config = dict(
    n_layer=8,
    d_model=512,
    n_head=8,
    n_kv_head=2,
    head_dim=64,
    d_mlp=1024,
    vocab_size=16384,
    activation='swiglu',
    norm='rmsnorm',
    norm_place='pre',
    norm_eps=1e-06,
    positions='rope',
    rope_base=10000.0,
    rope_fraction=1.0,
    qk_norm=True,
    attn_scale=0.14,
    bias='none',
    tie_embeddings=False,
    parallel_block=False,
    init='normal',
    init_std_qkv=0.027,
    init_std_o=0.0,
    init_std_up=0.027,
    init_std_down=0.0,
    optimizer='muon',
    lr=0.0024,
    lr_mult_o=0.776,
    beta1=0.9,
    lr_head=0.00456,
    warmup_steps=0,
    schedule='wsd',
    decay_fraction=0.809,
    decay_shape='linear',
    final_lr_fraction=0.1,
    batch_tokens=65536,
    seq_len=1024,
    doc_mask=True,
    train_tokens=443200000,
    steps=6763,
    dataset='wikipedia_en',
)
Each number is 500 + 25 x the weight over its row's rms, rounded and kept within 0 to 999. Layers, rows and columns count from 0. Numbers have three digits each. The size before them is the row's rms in percent of the matrix's.

# up: layer 4 MLP up, 1024x512, rms 0.078, rows 219-253, columns 384-511
# down: layer 4 MLP down (transposed), 1024x512, rms 0.0754, rows 219-253, columns 384-511
# gate: layer 4 MLP gate, 1024x512, rms 0.0765, rows 220-254, columns 384-511
up219 098:467508524486529525515490511504516505514430469520479526485525516480547475466485487463486450541478489484524514494488491485473483509506494462487498500465460507475490511509466500489481478475451492464526476510480471508531499514499473492521511521481498477471495460504526488510471490485455546528470489463528517501506492506451533456502471484497491509451549512536501443466519525500489509515507
down219 100:449476506479483497499526532508535517493516536506486520492495507516526507504502541477473458481501505505543471490496448502502484545514509493477505442505492521500511513511507500484474482514523444503495514492526467474502483541501499519510465465479497468474509479536519493516505514515510516536534494487488472503481472573490530481514484483487467474438482500539511477469514496450561507517524
gate220 097:537491464492498545493507513524507553505543516523497533462538470507492547503539532508504495543510508532475517485528565505474475487483497514540516520486461473508502535457506476523507483497512450490470492480445541492482523484460522505482521495451505525500510518458486453507516479476466461492482481518566555520520511525536544491488529495536467487519490519482487500494495504516488545470537
up220 105:487482519478489487496519500490470503505473485504522508520496504485495508520466485485466483491536489480497504543538477444462530494509502527480514519488513529486444493515503499480510463506470486536507483455550514473517498488478480516503554508485514538508483519525494485440447512555508504515518500477484522480486489508497551473541503491473547505556476507482477533467504534525526528448458
down220 108:502493477481482527494514472497496502503500506464503505491518520507476525513477470464500532491521480510458491530549495466482497487484492544512500516484507511505516456477477502516571521487508459535506479524530509499534499521497524504505504510519528563449511504519512528451477496509520497478483517468484472492526526495513526496510471507501482506520478478506446526490526520494538457468489
gate221 096:481481494524481514549440498485506485492497536499512513487492477517489483476495546506501518498519516482505489465498473536502482518491491462458516522510520517497561502517502483525433481473469505543515488517483508514490446510488500515494530504524473471479498527547531507549493455505435517537472524536462540512511510460513476526525483501534489496478470492521476516448476518483482529511500
up221 097:527467496524491494452500493540516493493507539489458530558501487479486509489494505460507505501463531497521514505532491484511519504480487482501473509517489492533476532526485541517536481543498518485487542476542473482500492539502488489495506518486505496477468485509515490486542510548523470489501491469523501489482492518480563502478496477459509480505512463468511561493534515461502505464518
down221 100:463498493512509478510461456479485506520446506503569462459446505498508478481473487442527525485530465536516510484528457464512497538470501507472486525499514542467476523489501511505506501506514466511455557507465504502553501439501491465500514512481478489488481541487485537510505491505508453528516490500503445450502507467505494475471471514535490495523508497534481504527502514509506545499482
gate222 098:487519504506503502513500491485487483530499484500494545506448491486506519525498487487518462509484541519455492470516464493522490506460554445435457543503496503501493520494496466492432488491501542494491526471547524494523497526552465514450522498528499508505465484559468443531526477523521518516530494495519544491559529454533500520512477533499498453529497489531514422555494513468514483495551
up222 101:443480519474524527484522516478488511510462458493494511492513485500522461461578491522504514571523486520473513486481489500473519543466499475494475506457530519507508502488510498459505500479521465488472517519501483497542512519479509483553525486532526497454534502523486473485519470521494462506513477531518546512520508504511481494487493467503513489467482486443508494498525504494525504461491
down222 098:486484541473534498506473489490468530497496500506501530484530527507543526518533490509504494473500537449486508457485472522540502468437526514519497503496520510491475482496522472479473499478520535462523517522516536516475522487514452505469514524585458512519496527511485499502504494508521479516473483506536466500516496491518524477508532499502500491506507509523507482492459505507434489446494
gate223 102:519534517523483463508512503549500520484528508494504526480488498460504504546477521528490500466485501488461485551491493543511503490485497464545487516498485497518496499484496506523480525478494493536501513460509499513504518528502443464480515516530472484505540496519515487510502527474465507490477481493466531521497504555488560503484508493469507515471514487518479531519493486490498443525516
up223 098:503493462516482467494523432517501470513463454514479514413490499496515510515490476487497503514508531495515487501525463503504462455518478479504474536545514482468517531494515535501524501510560512508466501546510512544477510517503502557479509509534542513495512486486508508508529450487469500530496475516533486504496503497506498490501549476497478514439517520494486462453486524490518547462525
down223 097:490521510530494510506493496518470517481462499518482510491509450464464520509510481480493476506561552506449496531461478533498468502469480516509481520501513504503497502487524491454510586490509464496531470486512511493523504504493450426525528515517540456506520529489463534486517501462546526548518462531463519480474487520505490503512525480498517537497515496476478498453496519517566500487489
gate224 098:520453510513520478516518500473519490447505491513497507549467473509518528485514527471489528514491508509472447533471481528482458507544521517463470530493477465547475503520488492520517488524484495494475491517502461452503470491450501441479526486514505550501515501546440466539509523525522486473503443486478503521526465514506498534467498493542467499501561466485539527506518537502494495502481
up224 099:529473452530539474527497489463495533462509505549504476536523528493506473479472548495497473473511532474505457480490500502504509522511509525523462566466481465495498550513513508505494473511520493511498542539473522470504467470504540507466519496494490505471488490495504484482477523492532465526448507522464493528520493450484503564495524472472469482515525477526504546511523515509483482504504
down224 099:487551500470467499515479519537514464530463470535503513517526480496537491487495488499503484491484490490499490506486513527477541518519525494468557546508493500521521520486490503503484508514480524551485463495496464492509433525488494469504457521543533471472520541444481489445492498507557520491493522511480492500477497484476519500542553501547482502562510538475519520538478489540437491537460
gate225 104:492517505474518526498509509459470490507466519505480463482513454531546498455533522495488517470489510532475540499551511523500456498510477503484496507510494527487504535518504515502482485504486506501488521553501474505465525490519498532484512512510507497523478499470496486495479451507533481513532522524510529475510471499516524493509499519523536467466510488542505544579500501488449516496492
up225 104:524482482486465491499537523523481544511535486478507539499489518507530491471490540499521523512471516504468489521481424508532490513498468519512508530505482516449513532554524520449452486476481500499497520528489473486454464506545514565511505511525502526530499482518526506494564503496575492473463440538454501494524556541489473504494503508492467473501487518456487462503481478512505509527511
down225 100:524476486499396482460532496461475493510465493520544528540472501479457508529492480555529535483460448520465486474523474524511503487522517427523538494484491574487478518542498517507463439516525482510510466483526520487476487458511495500514497525502500512526521507492495486536504495515547492463494483486523467496533536529480460503480498489502500481512515495480494514477494472509400492514482
gate226 100:500475458472542516495526519461475570489460508521518524487540493490514489539480464527474503483468506481513488539521540501480505510518535494501522468480506502509503489478551463490478481487511535536485517527497478515467500522479488507484531435467489517490508523478483516510526521544494521523542471499534494468519455485494550498502512521501490516534481518554471512523519539538499511507476
up226 100:458492506502506505497518500534495563473484530480571507495481497533487520506518470498509512541503502471501549494474519488529442482567535483455509498443526521483520522514460498522468503544469506552475515502502511479476519492514517480489500489465474479527549519483494542516481555487530510513507480485494518487478505492537537479471511535474462497548524497488525531509498534522516489553471
down226 099:525490484476488490508516479531501534494526458489513510515501451528500497539505497520505485524472516474516526477485476527487513506510493538501486480531451516499538491486514523523459521487486479495497505462472515516492501473509531501509491517493547465512531470531496494524510521507486472487470556480519509507485498540495488508481492496494450511538501499448540504537445530492496511547492
gate227 102:537518514497457504530545503482510512536521501463513476526530519482446476473515517492493509499462532485481525504498552503455541487519474483504508489509494490514487508455468512492471444507592489508512515497457475482489470470517523501506482485562448510474491428515519492522475507543516480444513513498492485507490476507448476429477528498549496519490510472482469503548465465477472501514526
up227 094:538491478511499487484506513488493499506512469466476459517508501476482503462534461483488541492504508544523475517485480501523484529497464518502496485515507517503494486534480480511488432500471504507471502507483541468497488501477467479449490467558528466492503469520539502525475538486490525515476485495524455506484519462470502481503479474503496502518530501549518456524486516424518516514466
down227 101:498502505553491491527475556487517477492487518522448529507526521510525562493554463524512539484479537490486476510526514456571495510495490499528547536515490525526488493516524499515523514473553519552509494492515527479540497517477468481553554507528482499488502479519500493442498494534521505512511505472526486496493504519440503507501490445438485509485501544487510527530515477523505486468456
gate228 103:485471491476515500492536552508500479490517487475551506468522505518466477490471531551522461510524473559521473544471467509526460474463479522456526488520516503511530500456549517528490513500476479508502498488496527497515469523525507495489485544540492479475480515496490483547476492517507499504533485538489507466512490504477510505508495506506547537528491502511534530500474491554526503511441
up228 102:505521475483485516513515524477492476504483531475501464539514502489493465515489477507557499483525485462441514496516494516488487519505541508542515512503505523529550566489520434505494509515509514501498489502503489481462531547500502520547497512503532477498467500568520525504481494434496467482509507505486424468495462539452447486517488519480464527506480501545469501495538498480512516489520
down228 103:445502487472465518508517551458493507501525505540489471515477486467492497488526504541521494473469479488474502461523476505528474510496478475473521535471505540517506492547518517488516484482522475501466499498503516527459528514470558563494543492488497513472482441503478520526495532468489471506486560552498463516534483530482514499503513474489463488507505534502503519500479469528489517524519
gate229 096:522515499483496489485511487489471525524452480489517529473507460473521516516493529473484516490507529485450505450518510493507480484503514463491506531518469495490503505504461508475411468451494449544527491461472474558506510499474496518515455480531485522470476474504504498462490506514492515541478508479488509516480513454524476520531515538559524534518537543520522474515442457483467491530492
up229 097:492526491504500510513515507531471542517532484505527537484521525539516494495494539469486538493522532481482502498485515496534486483488464457460503493469468556480464519488440539518504454469477463473469513463511504484470529515508444510496459521510476473451477487518481424471485500513526473517534481546472446464531509464495513503514489533553550487505493517474492512485514508462470468521525
down229 099:521448465517537513484477487497501509497525501487530489531526530510490511561487501495523444465544524514478509537513554486510510484508485468448464492487474502484520523521479446533470473468510476521482491516490480483524503508459506499547530426492495529499529496500506483508488457549548509495495492468482534501475505502507474485536471527537474489527449490528505509499518534488574512500481
gate230 097:468481506489508533454523496532511501518470476491519526479516515481521501493514514499498513506517463502490509493464525471451558490494523521551469531508505473497470521507468527507507493475497483502496478492531489509511489506531512519522478490504490457525500503483473465470498489512552497453498466484546496514538508490523455499497453503542474506490562468543501516517494478497544506524485
up230 099:501484509520476507485450481522546466481536487469499508520520537514507532454484520468472511487541466485483487509481499513508495534480471541518492521489506463486490446496492502495539463510494500548493449540487513487480537530483510492539484529528525531550467515485468518498512530460519504497455520531484497495490472528504533494527496487499459489530543497543502517476509488481518485510487
down230 099:524510420482501501507479523517467521516506513524448476505499542510475516480469500492536545480474458509495520519432478511526515521530510512535493498464511473539527512509504525529500543526481508519525506543491511489516544486507524499470481486506508500434535516519476512522448480525461499487531533486470503506474486472569514496479552497472481494475516537495545465504530529503524442497509
gate231 099:524439488477473495487531507504486530495507526477548488540505497524510493500522508511485488475563443499468488503524489502475463550475525538494522489488556467500494453479518478472492470414488497479509497488445500506490519492486497510506478503514468455521519459449504506499475526499508502520488484473583492452506514497495509464510496469464473513484511509503491499485514544486506524482427
up231 098:509539531508518516458494515478495481468471478495459506504473548482517509491499489484505511490448516534489475509555510489531484518505513469504514457531493435473520483500500487475539503513487519507509507474464501494461499490477483542537548514515484530526504515510518481502480503533477494536535526505509440491508504540508530527515517501512527518514489507487516480496519501570482492476503
down231 102:516526516516490489511465509506484506469487495506534488505495491490538469511504479484448529517493495483516492501529477491507474505500532476502521437505459533490534514486522508481493559501471487492472556515485489494529493487500529461454496547514508493503540514486504497519474506520528508528474528505530493513486502529517508500553494493536446487546537503498481508477515523514491437513514
gate232 104:464490495471493520491540544486487528528504461508487485514487491485492518499510479522487518527494498528546472481484526480524552505532498555470496489530499515507478503534493536505500445507532488488469514526554511518496505503509479461496507545463533460517498502544500513515480532519523514498507488474527491493494452526511529483449506482487442449488504523515483531521511483523496526495491
up232 103:517476514527514499508499505535522477486458451477513480484484491459490513482481553449472510480487492477540529498442524469517513495497506466513475512428528513500514492523500460509491503523494487511518474556487455524475472458516460459513481489498477456516523519449525483513460498512551495478505497516462469535507479453472485485499510514467501515534544465510527529474476508478473512527523
down232 101:503533503495492496495558509503507538524490519520555451493535488494524485509535490458495486518485480495560536501513496488476530539502514504567518489556501497502498531521544540511499480536508476483476440518532483544502533542548470509514546475486518461502481476502491522479497512504523490515469520529474484499492525497510554526495474504485466550494500438506500506456529489539451511467534
gate233 116:532518478553500499470520515484483493515514475517532489494482502494512471519524526477511511470479523497486496502504467522483494485536500503481527477493515497499484495562484448494477496477489495489517502526487481482521519506528527525442510518521484504483470474556493474465509507525522524492502500487527464462512504530502532475518483519489523466514518460515507501497483506535481540508486
up233 104:495503526465472510493497485517477501494498480501495469433504525530544504458507482538471509524529512481503530507482541520500507467482512492459477488470476529506516498489494482513543501486545508512497530485474483515482490473507505456539484528458454494479540502480498491568480510495472479516493442453486588491502476491520486508501513541498520449461469535477470465503477515514539476451512
down233 105:506514465494510495489489558517512494486482496474487504440453490476554486495547460522539449463462481468525516516467512511461496477528531543504527502469481512503488485500485523532502458516506490494526513521523483475488504522531496488485493482503511513476494500561484468491512516523512504503478463521546446468521495511500512491504437509518510504492530443519463487482513531514448511497528
gate234 097:491502521488547509449478496567502532521553476519529496479513515473521501461484509421549522536488513500513500467467500533495514504501492494482477544503523499484466475490518576501500502481478535470536477520500473461527549542497428486512475475507559490535495501475477463512493486539497560523512531480503548481493489524478456476453479523535496456521502475514477517503496516541511497481503
up234 098:497470534484453496450494496515508492505491477499471471498471520502534491453512444472505488516524489496558499487503498524515497484510514491483463530478545483489486498483539524517507525487498529499493508481465535488483498507516506504477488506476523477543487532506480501493508536526470500522492463491532513524502530464508551490506484472485509468518509500501504497504542502508445519505482
down234 098:488527480491495506517499477448509488491471449467507500465451544468498501471494473522531474502497506508512520507502509519478485503513473452558475454509510522474502535484527511529483522504544532489528501495517476500462491492523515503446499521516528498439498483466512482540500468466450464539499467506508446492509467506521509509516494458500531466493514511528478510476469526480549471527467
gate235 104:549496485505488503505505521458497494499507518495514520518506526450488471451465506477509453486482521492480482500486453455501473489505502504458494504469522493534502468469479466508479504498509521477501507512553523509528544489501494538466484507537537447471524508498492528519529497534518489543492517499471556478520482546519493515492513502512487498504517458496507537458503533530499487494474
up235 097:500513538538532482485500518550476495489499508484481509551472506532528482508505514490468513551510511503526489488549519494522532477497526487473476493475486523507492492549473489534502540441499472529512554481446481486475485479471481574482504528531455492479489515542482482499452495539478552469492523483495489519475512483484486493495489480501490477518488487496463509531504536485504489470523
down235 102:495523506529488503487488549504481471470565490506550463505490496485496489454524502476519491464494489510464507510513505500531501508525519476475480492504463508526488477513516466522506524486527488514517570506483514510472504468487521491498509476461501523518485537535526508478544478494468509490521506523496495506490481519507533482521490474463472544511514500551526516501529492534536474562540
gate236 098:484474503481418515542481523499504480482522504501489533509485511530507522478440488553481515520456498460507507477505455522524486486528512464535420513503534531487485517558516496508506476512478483480519478502461535450498449501464468455483504538482496478500496496524504489519478442456508482479511457534520486548471503487514542525506495535520513490497456517526473470498492528496476489475497
up236 101:493544506481514510496515504483498532505448529491477523515512509506497511445517493490467482463487520513472512530490548535528516502452472496531514515449457490507480510488448486476536549490527505468505526530533515442523516478441478493489533504463528489510484466487468512490534552522507475462495529498488464463499507515500476513504492516505495502489540522484513503506525511542527508510489
down236 103:482491501481510525510508496510518500481469502470421514434521534505499502475537526502523482494447513452479465525480493509457525470479477510526497525522452531509530514532512546488473569494529494450476515501475488505456443479505526503514482484533481533525507461481483483496505475488532467493513492500491472491551455491483520519495552506478507493493476510516485487494488492493501468468487
gate237 111:518503528536452521539534513506506529506490508497528475489511493501517484488473471451493482497516499501460432493518456550481486532513549494497499510498536513515476517486495476455450500523506497505517490523533510474497489454519508515506443529523504477543519467504510486503489469481457497491498471466534462531509485468498462515485524479465460493522509520502458456488475499570463488455499
up237 118:533494510479503463489491537513474494455473491473503510491513525514511497528523497474506547507504478521484467490516477515487512515490517495519492483527547513504496522512474490524497513527500455508482514561539525497483485496495470499515491514509513496521485514492524468439543524518510460496471469493527481500518487493484488507475522450490447498516506503533488515492522530536481512508482
down237 113:546494532492463488523513491526427539535447484500523497471495515521453528545490444500534482529502477519507504488505515457518501545506502540499498522502525532467462527473524491471498545522479501520477454517524468565472496504464488498487500504501514515479504486468522496498471481529478483506464481447554502492532515511544515515530496516525477507519489541513484495475500502540478479514494
gate238 092:499474515519541459517490493461522484461495493552469507482526489560509502494524504502483516514482512491501483495499452507519487531510515500468479499515484485466504535525495499512538493514510509537495477498483510494505480523474517501530542494474489527512477496481489451562500509489479475501480525509491470497467535491517517530520525512533498439509479516496545504531476556457540459490528
up238 099:467533512480518507491508503537462517507522468510498522523502534511491497545518504512442517505517500490485512528559426499467495479569543517511494501530487507460552479476542481481463489517512528511486475503540487462506454541491502477494539469511524524530518489494502484512521499482490481498521492512511461478479524500501527499488480518471555509524516496454495465491504510487528464477502
down238 100:535488502516484489502486480520502498522489487515425510542506497498489497460482472517513559451502514487479465520475509444491515532512522443526469498530474498509519511464488523525509479507450534494489503504458520494547478513505481457555516497483464523579485544487533499497484539509448462488485481471511450490527539498478527529496545488537505501480512508484498528517507513486494523530527
gate239 093:508491492519476528481491534548519502512522518449497495504487511529505456511548457539514502542533481514500481498525522489495469515491506470494496516469496506491473506549514497515489515500506519495493462494485495560514516507528464500512520471500481530530522499476492551464544550519520561514570529490472486514499466503474506514510517472496502533511463516539490496510510503484519491493481
up239 098:540493523526514511463476481544496491508491509501465511524521503498484487541490483463503506473507505515497455481523474492515476506526492520514521522461499480513479466530527498472462468472508531522486482519487470536543482470524546521538488458497484467524542525515515530449503453490522499536532487470522450498501529525433545530517495497500445471494498508520492495486479480510508512542529
down239 097:512489456506461488524480507535515489517504487522460487479492508485516471482493521481482512495497476528500485479468488496510464512480460486509513504469512497454480490527488469442491493460580532480521483466475476534504490458478489491505514501528531517562502490491461496515512449506489530492499542514532517525481503498491502515472485499526505495498548538518500487493518481472506500538476
gate240 104:507546479488494523531518523443492512513494467519501533513455537481541520498525519497456528522516528519520475499498501474503509499513520449509513514451518490521530493527509452491485491492481493513515504455486510471462524527503491529504502503505533522486465523475477532476475462532490492486478485528521517524520498546480453457496495510467475517499512513495515502524504520515533506461496
up240 105:530485474511509488490487528493475483512460483478497482464544465526547532488489499435545481492497478513481509516522512515495457503513505491506532488489517487502512500498493500459485504505486498531473517530490539502522472478538472525475458505499478498498530509491485530499473504489481506494453546522470457498496525519506525526532539508554514509500467492506513553510473487532502521552497
down240 101:486488508507507502524529476533537495500497516504493497532499529508525527494516501518501512475535509509518499555470482475523536499478488533513551538476538527492433470469518512470489516485479496514472534513502525489511537488513509503504505501477509520505509491526509503541499514501504491503486512462447470501495498474520515491493516508488550469482530489504461502524466514517515455515476
gate241 097:555485496510493506451525530532548503483517499504539490493480472482508544521475500489479492500465513479513499540478486511470489500506519510458507478517540523487472524493517462514507479465488520487503519496521470488532487508522529473472496503468524468494473472490495457506487500490522518459513480507481489449499553556533533526458453515496491503485528503499505464476492465512486509500474
up241 099:553551504509499471507500529451487490493489511481488477481495535539493525522502473472470553514446505439506463477557514505448534486490493509509472476534500533490503504476515461482468558495514520501533485479506520479546490465533471494509508518478484512520510499519503502525557526493486438492515499510491479533543496498449494445517525483474483528519506488460530498490534557480472472515508
down241 095:532512534481486471524516494505479489477531527493473530506496492528536506438482494493441473491526490503480540477472500480486557523510481539504489498530482501528458502499509509481470562540478449489473519495503500498511502505465501452487522482481527497516540505522487539481503518510496476534500482563485521547519506486474487451483539522519524448505502520522503484521500499496470517504531
gate242 098:475481477482502516485514505504493513489459461500474480470511523544488491502478500487501501492470526470537517505491479526476500491436571504517519518551527519503487483512509475511500486482515542517473472469513534495482474545495508498529445447537514474492482505486506491461471506534498472513500500491487485503502488546533474496518510472460481508471511446501487480537517470501443492513477
up242 101:497506487497447484502453506488515468524508510514505505495572448508505504491454497490523477503505491502568471488476509461454532515506461514532491474495500476529526536494534528474525484530551511494531496487496484506487496501528474481487459496461489497486511502522512506487556487521487470527573440477508482523466477529527465504508447508482494506526523470514488490506547542493506489530464
down242 100:433502490451531494520497517450511509479469499473486489487560502511484505461505523521512505435488474476526521509520497529503487457451482508475464488504485458536545498544495507489434507487514550488451513518489504464519503514511465528473498486524512480481512530513508509523527465476528486486502482509496484478516524543502458502490493521506488465483487501479482524511476511476540496468520
gate243 107:486519467500473510469495531493448505473563472519500504521545486522451536497504488458518511505497530528475505487537522457543517514510474507490525485551522464492482473507507499507510485490511520520471533499470529509518525423440459521487473520479499503496526522523448502490526532524505478495530502488521525503558513541484548491478474506495551472528525529515465470565490551513529469486517
up243 101:526502510490480467509450509472550502512493478547510492502480460482499513507530523505536510465509506519520488473502495512535502461451485575511495473511523495516471502508486462492488484509520486487510498465487477530488545490467519519533499529490521456490443520542499508466496450490496496481477521497487488494469537493449515486479476540506505484489493504459464497531548540509524470503519
down243 098:503525499497470499553525474510518483456450510478475479497508503504529516434534512490478469503476506493527509507501505504489497511495508501499518535525523513494524477478503457482493509473527509511474513461506536531552514478475531492529483513462504529497493554519494504527468479479470475486464479503446492512515543514543486505496506506557510512505455501507508484495532505505547458568471
gate244 100:480483449524497529473451554523450475541567496465483483525527457498472510507513516522499494508543538466474509463545493535531512483504459470544496509459529535516505549476495558510554475509519513476496529496476477481485499498505504480558459470516509505481505488474502540473493509533488508523493505529491496524531490480475498491504524469489524521491540525518485482552518528535528553515503
up244 096:546542499502515493498521531509537547493516529477497480505480493517501457483501469507517529504510537456523526517512528507484499532499507511468527530454483511525508466488500541507491487500514523516480485532491488488491461511496530477501483447541531509484519518521468526509511489521487486490470497523518487449517510512498558516506525477497483497486505505483518505495541483492468487505465
down244 100:482481493553488513482512489505505517505518486471502489512492515481479437471507468496518481544489455539504544528487486483527513533543524492458513522504460468559506480512489509494518527475538479504481496442527541456488564542526522564525514533560504486529521513529474501520471519515512500513540504524516501546488493492508514497510499491465498500460537472517499535517499475486537481492504
gate245 095:517480448516479461495524492461471505504509503495490501510510482503528474516506517457472497462507492519541536506517519513502498503511507513479540474571491500494482497523498504511514549517525518487509525462496479516527494489530469497484456523536479506509517474474510527491516520563456525482523477472551541532455498492521511485505513524506458500525515494514500491558517552507493489459477
up245 095:522553446522507497533517512521490519522522518485506496489508450458526464529497528477515461500522483501476481485473518503443511498514491562531504559502521489507511475521518521449499484526488496523468532540542471501511482495492530483533526478496492504497480534494463549504491544548489502461512515447479523495499514500520469506467521471483484551494473487484515506519473494496468574488519
down245 094:524477471476503518481443548519512516520477527515492468484485490510538447468501457517541508480543469499544524509507495578509514515466534502513528545481501491489524517474514470509500436480500462486489494473502538496491501490464470492491528523543513517454510482513499502459474518515514497496556508559481480483492543458515456519481525496452500508461485479521469508513514489466497518523440
gate246 104:509530443492476500497484498517457497503475494510509528483485502471510536498471494499515447508512520478512484471499531477527474489498535505495503527492498508520512502504542535499482497503493520484490421487479469497493494533547533514519501524537489499504513502504467511508538483516528529481479515493515508501491525433523495490501503514544511497500483493520466473469507457501454534468462
up246 103:493464486447499490502502486520441534464449445457522533465482491507500551517470510520521511511534532450509510509469460498495512494475502484459513483467526493539469493484499498537491495550501485519442493484492432561489524500473513486515464499497431483536509467440519508514547470485511514515486491503549529490505496472503500500560470501483508488513487432506489543520521478548483488482483
down246 102:493499506487420473487512471472511564496491506516508520504518519507468560469464537467520507483506524470504470507541490492522524489466552495503462504530455509531495495520492492520534501511478462490469536486466502507542472550486499503486546511522530553538487493453529531476495502516496512508482523518501545492495493447518515522500546493500467531542482486513450510493500474525523522518490
gate247 112:493472446487527516512469529481480494418489467494509486439457527520460503524495527490452458491491519484505499499467525520504532506542520485519510484524515510487532491527498496503498491453509500539496435490519548492460542515496522552499453536523488510570487498546532525485503518501473499465524476479477541490537529506472527529491496484471511507511483504486509477526506504504519482487492
up247 106:513497489486493549497496513496499495525524534496483459506524504540457478551515469503438497493494533509502478521508519496497517514476531503524470490460476507511540536521488499557457473501503489523531530503483548488460518552532514475514521484491486486567499511494538514490528511512497516524483499478499533518550534507521484527497491490518499537462516534484544496529503549486520500478512
down247 108:448488498495466516518518509509508488486519495495510511518509482474522468530477519508547488473496494503471490548477506453495490526459509432473501518554489521497430535495497511531505449504508491512523549493516488506501504550510460536475512477453503443485495498470506507489515484558490527504512475509535492524524532520538463454574495487515470486491532487543465471481493516561462512494510
gate248 102:459491448480518501514502513507492515517539454481492474469498522499520498511540471465463468513518531547534496481450524485534498495501499475527481522541511474495461502475518467509458505492470520530449503519506482475505505467519483516504469561491493509522504529488529509506527499495495477495548487489508490510501505493528469539527493562493529455494512496469536520485502523517502497503551
up248 099:512487515508558519501510520509486485472511478484495490484510486464465470473471491499501487489503480479518479493469518515493489474500499517487470463494488531493507519518466515491509483477482525507519464484479514478464452499472513522470530543474507501514443485490483532490483485500491524510535450502515475511508532504506487493462532518471468557553483470543482439479455474494454524493456
down248 096:475492513474568513524487514495440494488465513515506459479518567517539517517498501489473515526540500481486529497501474498514504480492527530517472489517506510472463498504494549444485537470490497510527525534521516489473495478482471476477547550530479514513511505523514495472531487484575493488529449461499513493498499500501508477483509480522511501500524426471539503491478506525480466474473
gate249 098:484468493541530482556474497496508482493527487498514484534500528532489497502527500464517496523473521521495497475483482492579535503497525504510502503499492524462487532492468499504543506519504530518471487499516484533493494457540489526511497497536477529507478485491466533516526527476506491478495517517522482500487478479481480493545477504489504480525496524516499501462487481488488504451487
up249 115:477465456445469499523509509542495522465487519464494532504558493484487494522505500487473501485521509513495500528509507477499514476490479488509508504491479463493533503478504559532476497480531549482504454480518521474464463443524546493495509497510515456482461491510541488480512464520502518490527517491496497505479493522480485442516507502453487512507510452532528467485504503524508486477510
down249 102:510501490475484525463527470475510522518471458493515509463518497486526480477465508492505486496521487496513476474504490509488503535500469461472502464473470482508511487510514489517524483504545477499499459519522506457543529518487481492506502489494490470513544494535526528487499537549480505538498519489517516493506443524554517480490515480490549513482480507480517527518477539491499501566504
gate250 099:534531531533526531506500530484561485549485506495531490493518480502467505503511494466510493517533493504476515478493521509524456530529520511499491554465467528460475538491471540511468474516517491522505476493513493496482504489539467481485517500539513521487436468535500487497505469517513536462507476501537500512485521566487509449517494471474505502495536525469499458506491562494493508484477
up250 098:507462551509508507526492486493469466496530497494484499490516533485474490502483496462483466485485533481506464517480527489444493489548486523492484492496533514499499475467494484484516476473496505475533491493470478525525535508463510501505479473478504495542478518493465478480476540484472473519463503478528477493503538512471505467480492535493527514504498490498521530468492500523533511518487
down250 098:491540505472512510475479512499502513474484502494500488470497483472559511476495513474484509482519469483500503528518495568523510506510469505537499518490495468477467516533480513497498537496491472491463467529527516516577502528537484494488426491490503451481551458483457527522518447499523518486496500493522507476522527509498471496489536479529479509483516494512494490491495503516561462482548
gate251 100:495493498501473519539477519497465470460501510455500460501513519491477502489558517471496534482501516508485482492487514498476467551482518491486458474512512475511556517443457522476526509492497505500513545492509509496481512541476509505501544480479537458466514544487479479521542504448493492480516492502464467511464492501468523476500473482458514486503504550520502501457490515514457499529444
up251 094:540490503494460475510515472548478492508466491464498503500449490483491501495492535517478466503481505444483469525517487433493479488516417516496507465485521499487541507481534519503528497481498520469490497500513504508470502532466518516539474490470503443475506474540526483488508496478536498520520455484507535486516492515487551524508510533506501483539487529496548472485544485471482513550492
down251 100:513551510453516542480458468501460475484489459545427510457536513499496474472512487480503489513535478500490537548499510436487495510501453497533516459479458448529499518459509496557508519511484511497511474467533493493505488532461478481508487480520506495492488472503507499515502532477500498486513474522549503545532479511521490475509492496502471503483518491506571520507492482477508523541483
gate252 106:488508526556517519499488515519530483505536494487497522485486449507459514459530517472500509506519491544511520478488474491496534495543547537470438514489504492528458523442476525488487529510510533510502558503492487499535536511444483509501571456524489468490524510524513487465532477493482529475481515494526525524455477537510503498470508530524488463487482477499483493501469514533486501498505
up252 106:541472475469537508500480497444498511482518491492494539512510481492494533465542479557455488498530516548508501522491520537521493469512509501538507525485506514532509511517461479546529450509523437520517495512496486490532512476423487481487520499500513505509518527481510510486421507501507536555509486543480485449488520505462512486495471488476520487501476471521486522540538505533451552491525
down252 103:525494492509460499496457514460498509468462498488467490498504534490479542501502509505466524491536482521493483518491426470509510483499492494510452480476506530519482471504475509508545492450507479532497501488502465477518532535496501555475510496505475479507472493487486527462465460504511494476466481519492497480523464511513502501536498495574496452510509503493522479536529549521486471478539
gate253 100:533497459508489519476506530502525537510493502474481456487545512504533484431503495487516485545494488495499514511483511485492479477505518506468534505496484504510510514484470477483510506509487525539526513477493515534480491470475483445484510498516528530528507463471521510498542491516510483514482508507514548493512492504501515532513516528499526496525514476563463481500469516472526477529514
up253 098:468511489508516491512508514486511455460544520505477546494489523521484500486480510504500486501467463511545517494507458491510518528453514477482520504521474504527507495480489484492498502482514486514482509492493461514476487466496501492507513542475477503473491452460456490493520510502523514517497527512542437516525509475485529466518514479521516476479516561507463531466511490518522488521503
down253 102:544488510470530519462476489480476497471492477518498519519569509493472489439484509486446492475478497497495470519482502528485502494479532502486510531514495510522488508533514468418530546501458491506521510468522524513537485506535473460508468505507531523547482466477479504502508527522502504461488462524541499508494472529492470494480499459494482479504474487493546512523465471542490520465498
gate254 097:494515540493497537490544517505524483542543497465492527457482470491533522481511507509497523512482573485516524522488501475486552524505445503547470503516516529527516508498543465484494453483463479463510491468471508503512499476481486497507475476519491523537508489495521483535539507488481508498462502460440478496485514540518456498489535527510504570527519496492514515527482505487481511512515